config.toml
n_layer = 17
d_model = 128
n_head = 4
n_kv_head = 4
head_dim = 64
d_mlp = 320
vocab_size = 23234
activation = "swiglu"
norm = "rmsnorm"
norm_place = "pre"
norm_eps = 1e-05
positions = "rope"
rope_base = 10000.0
rope_fraction = 0.75
qk_norm = false
attn_scale = 0.125
bias = "none"
tie_embeddings = true
parallel_block = true
init = "normal"
init_std_qkv = 0.0518
init_std_o = 0.0
init_std_up = 0.0518
init_std_down = 0.0
optimizer = "soap_variant"
lr = 0.00743
lr_mult_qkv = 0.5
beta1 = 0.95
beta2 = 0.99
lr_head = 0.0169
grad_clip = 2.0
warmup_steps = 200
schedule = "wsd"
decay_fraction = 1.0
decay_shape = "pow"
final_lr_fraction = 0.05
batch_tokens = 131072
seq_len = 128
doc_mask = true
train_tokens = 435300000
steps = 3322
dataset = "wikipedia_en"
Each number is 128 + 24 x the weight over its row's rms, rounded and kept within 0 to 255. Layers, rows and columns count from 0. Numbers have three digits each. The size before them is the row's rms in percent of the matrix's.

# layer 13 MLP down (transposed), 320x128, rms 0.127, rows 121-128, columns 0-127
098:144151134143101120123130116157099157168135106100173083127120171145124134107134122105146131126133117144125143151108114104102101084095132137125147144110121095086119112131143162185149116098163122130094121115089146127129115193144167096101143133090144091102147161153132141133164118077139103124163134160110149166113129119171112129149119100153141140143105097087154118156117140127111108175154
096:091090148141138173123142174138154154153142151092132074159109125124142126100134129117150166130082072150143117123135107133170132138101120114138144161129133105119139122125112142139118094129151121103118144159119117095127098094137147145105111120102139112125148073119087148150150136094134133106129137116156158156088132201101127160130156122104127114126136105134116147107144088178115114182089
092:111163138130147083128080159121140130142101116133147144102177121127115109160155116108177129172128080114134103123121159148116116131140114153144081110164112155127068122136115159138069147144167155115109135106099165128095140166124146117143137147123108094131096125114126171129156125138144118154076141140126182124113131110092134120147130153167099136123110134121150127117190111142113106119098
096:138136158160130080132102117165115139129146135117126110135136111068084106128117104131121165164125119163094114118104130128169105088092117150109117150079088128179155103126128115147137152102129145177146147112170133095129155131150093128127142111147104160118134133163136149096138105132118090163109116120087129126163124103136139151141107117145131066148124131114167092156097133110082157126149
086:106124087116120121149122102115164088130131178094153099129144095146122119109094123127119104117073091149162128136126123112091150119153142080096128084102143146119115128131085115121140139169159098109158093109099159137105127130141132138108083122187117137148128157089103106069139144156106135176149131116112139186083125133116154127119145117135104111104131111119155081124111137122118134128125
099:133043095146098142115083094139151138137138081167095104137124161159098154140140178134144119137127142148139157128122101149128128127130138116152092161106118141143156128129124103122144066149089197152113144146153125127086162146109089146121115124094163135120128126118118129149144131083149153131138109128101140090134127118120090157107097111112139120130135156097145154143117136134169140115164
097:132136127149124152120148114171113132152149143127139068162167138105151142134117090107149116144150142143120138170158132179139111106133149173129144134120178139156114087120135122114168125081100119056134145170157138144127116132129110157142140101071111108128130122150106097145125133144140120142113129122129124141139143112129131091157154118129106175119109110200152142099099102114142156080101
103:145145175147084116154159128124135120161149146099115128158141136095175130083110124133135131129096123149138146148125120142109147104116130108172149089124127130077125124131132150137091162167125164111130135134168147111165124132100128131132148107086142154108120106171162104119109148128094120138160123178135115109152104110101128122085132120185140148147162142159164117146059117163153158097135
# layer 13 MLP gate, 320x128, rms 0.137, rows 122-128, columns 0-127
097:116153043131119187150163129127112087138179103127095113116138094137129171149138116129135138110114140141143148147104129056143110107119126169116139152157129107104146153096144136135145111100109121096129099115115122118147118078115172116140129062086123138122147106162097128151122124124135111122150145118098132098130092146132102150144145175123130136118102122127115131098161108151080127119139
095:141129125085150130142078167093108133146127146083132173129150133096136102161143141099118093128187116112132142145133154124128123106149158130110091121139136092098150142092125142119143171098158145131136102119180109079116123133122159156126160125124145114137145113112077102122104180105143116112147147144065163103120136113120119069113125099114137128107120131123089160111120089114131097148138
104:136111098095131144137117081128126099079140115117121120118173073164147105130107117155135135120108104085103125093111154154125125128147099138136188106172149127160090141111120135119166130106109119131145140132091143128140150134141094111138108137089152112104173123138156066106111173115153155105161127088146095123141138169144127133167144133117168147163137133131141150104153134139105116169095
091:142118124110161136121148138142123115110106107151149084128153111111131121124145179137144135127163108129127203115146144151130149160105188140098148078111106152116112098135093138110186120105142128103183170081161121115076104102118092139126109110109129126117124129111128123121101139130140145140129152131096171120154152129128139120148102078120150074139111120124086178142122109142144121124113
091:119078098144123162103116102113125121147152100132108164174153153139107078157114136135130124119115106099096120125174119149164105160151099176113119143131109131129155092123143096063135108122129099150088134105137128116125150132159112147157132141119128125088163150126104140134123125115153083113137155156118182167097101098106156120091121147119128116113148152109095129115073145151144155126087
093:137156129127128129129154106133131165158063153128117130089163183132095141157127142126154156187167105118160102164104143117118118128161118123090086167153160141143139103107136100105133160121080127130120136098094153201128135116152136122120093099157149107129125130144148145127166131168133153155096153161100134110107120095127134103110143160121119132093109132118109129142131118099169130130120
111:131146071104149124126120147157151104066136129137143174094098134166130163106094150135142107112144122147090116090147113148122074121122087135129120139138117133134119150128119098147151112100150116142155123127141115100153084115092121125147127137165104086121106188110082138102130118124127142140096164144170160115112141131108118149108103135097107104087104122135122128130188136086163100115104
# layer 13 MLP up, 320x128, rms 0.145, rows 122-128, columns 0-127
096:168119116132154139100121073136116120120140118136122142133152144154114116125125114121128154105180112165149119134139125103116121097131126082135108135115145128119094151142150123135105125104127143108117154089143117187078159161125162068123136093131182097107091135132117095106154139134108184123094184129105085100114124124134184109125160119144142119142169143130137151152157119085134101138156
098:101100099137115178135106105083089145153133126159077074148114114136139106121162117125120116126148151159105092119145128137132108127126107164120133114131136141141125178100101148119119119112107166126176132112126174100170123182150114119159160095105132158120111128131120116117140119106138115133104159143114062075124136113107119152154114140117159099120173144106157111120084093136107133089131
089:140127120152175102137126108102132090119155167128149124177101159135131114095136126120166137134131106137126166108135153128115118113128088109166125164108104057167133122089107127116128113153155151135110120150143147130137134116135152171141120110173097146110127102122159149110107111133137100169131127117081089140142115132147160088146093161127164113144143130188088077114165158129119106123106
089:178116129106139161136113132090133122118121116170105118091134135100118133144084126111096126156129091071152205098172133101167130124127187126117158142108124140128097121087141134145131143173139111103151127136107139094137097099123119133143137143087161169151116091087173134080095125155145172166126098125125153134108160155121141106127146140133134130109138110114128135140147138139119141114141
093:128127149104140136157142141124146124161148154104149094136127134081118138108148131122099115146103132108116076135091152108129114124118126191127151129145131130158133116134182158132179126081124093135112113144141095130102105079165107125105079099093130090154152148124124100169103125168097087109182117114142120100135114100127093119141111118100092110104111172141156124114146144094135142154110
100:131112145113123101158146162120138135090122164099126140121116116128082139117095137115134126143132133103126108112154135149103151113145133118122142148111105119146132167119137080083075182122115108147121123098094116104110115159123128105094147159129150154092103136104151139127140179122159089144141139138116163121156123147135138187072121197151189163132123117144111082142126173110112128134129
098:084149124108131130137140141087102183145174120125135092111149139136113089126116144111171102098135165130093087154161136076132142139162135146144103126109128125131109142161156146127086141127145129151142118153100110106176163122155112144127108104129147105146120172090129103121142122119161166111127128134099116096111134171161122130168181109117154081121133129107174119101125108127076142135111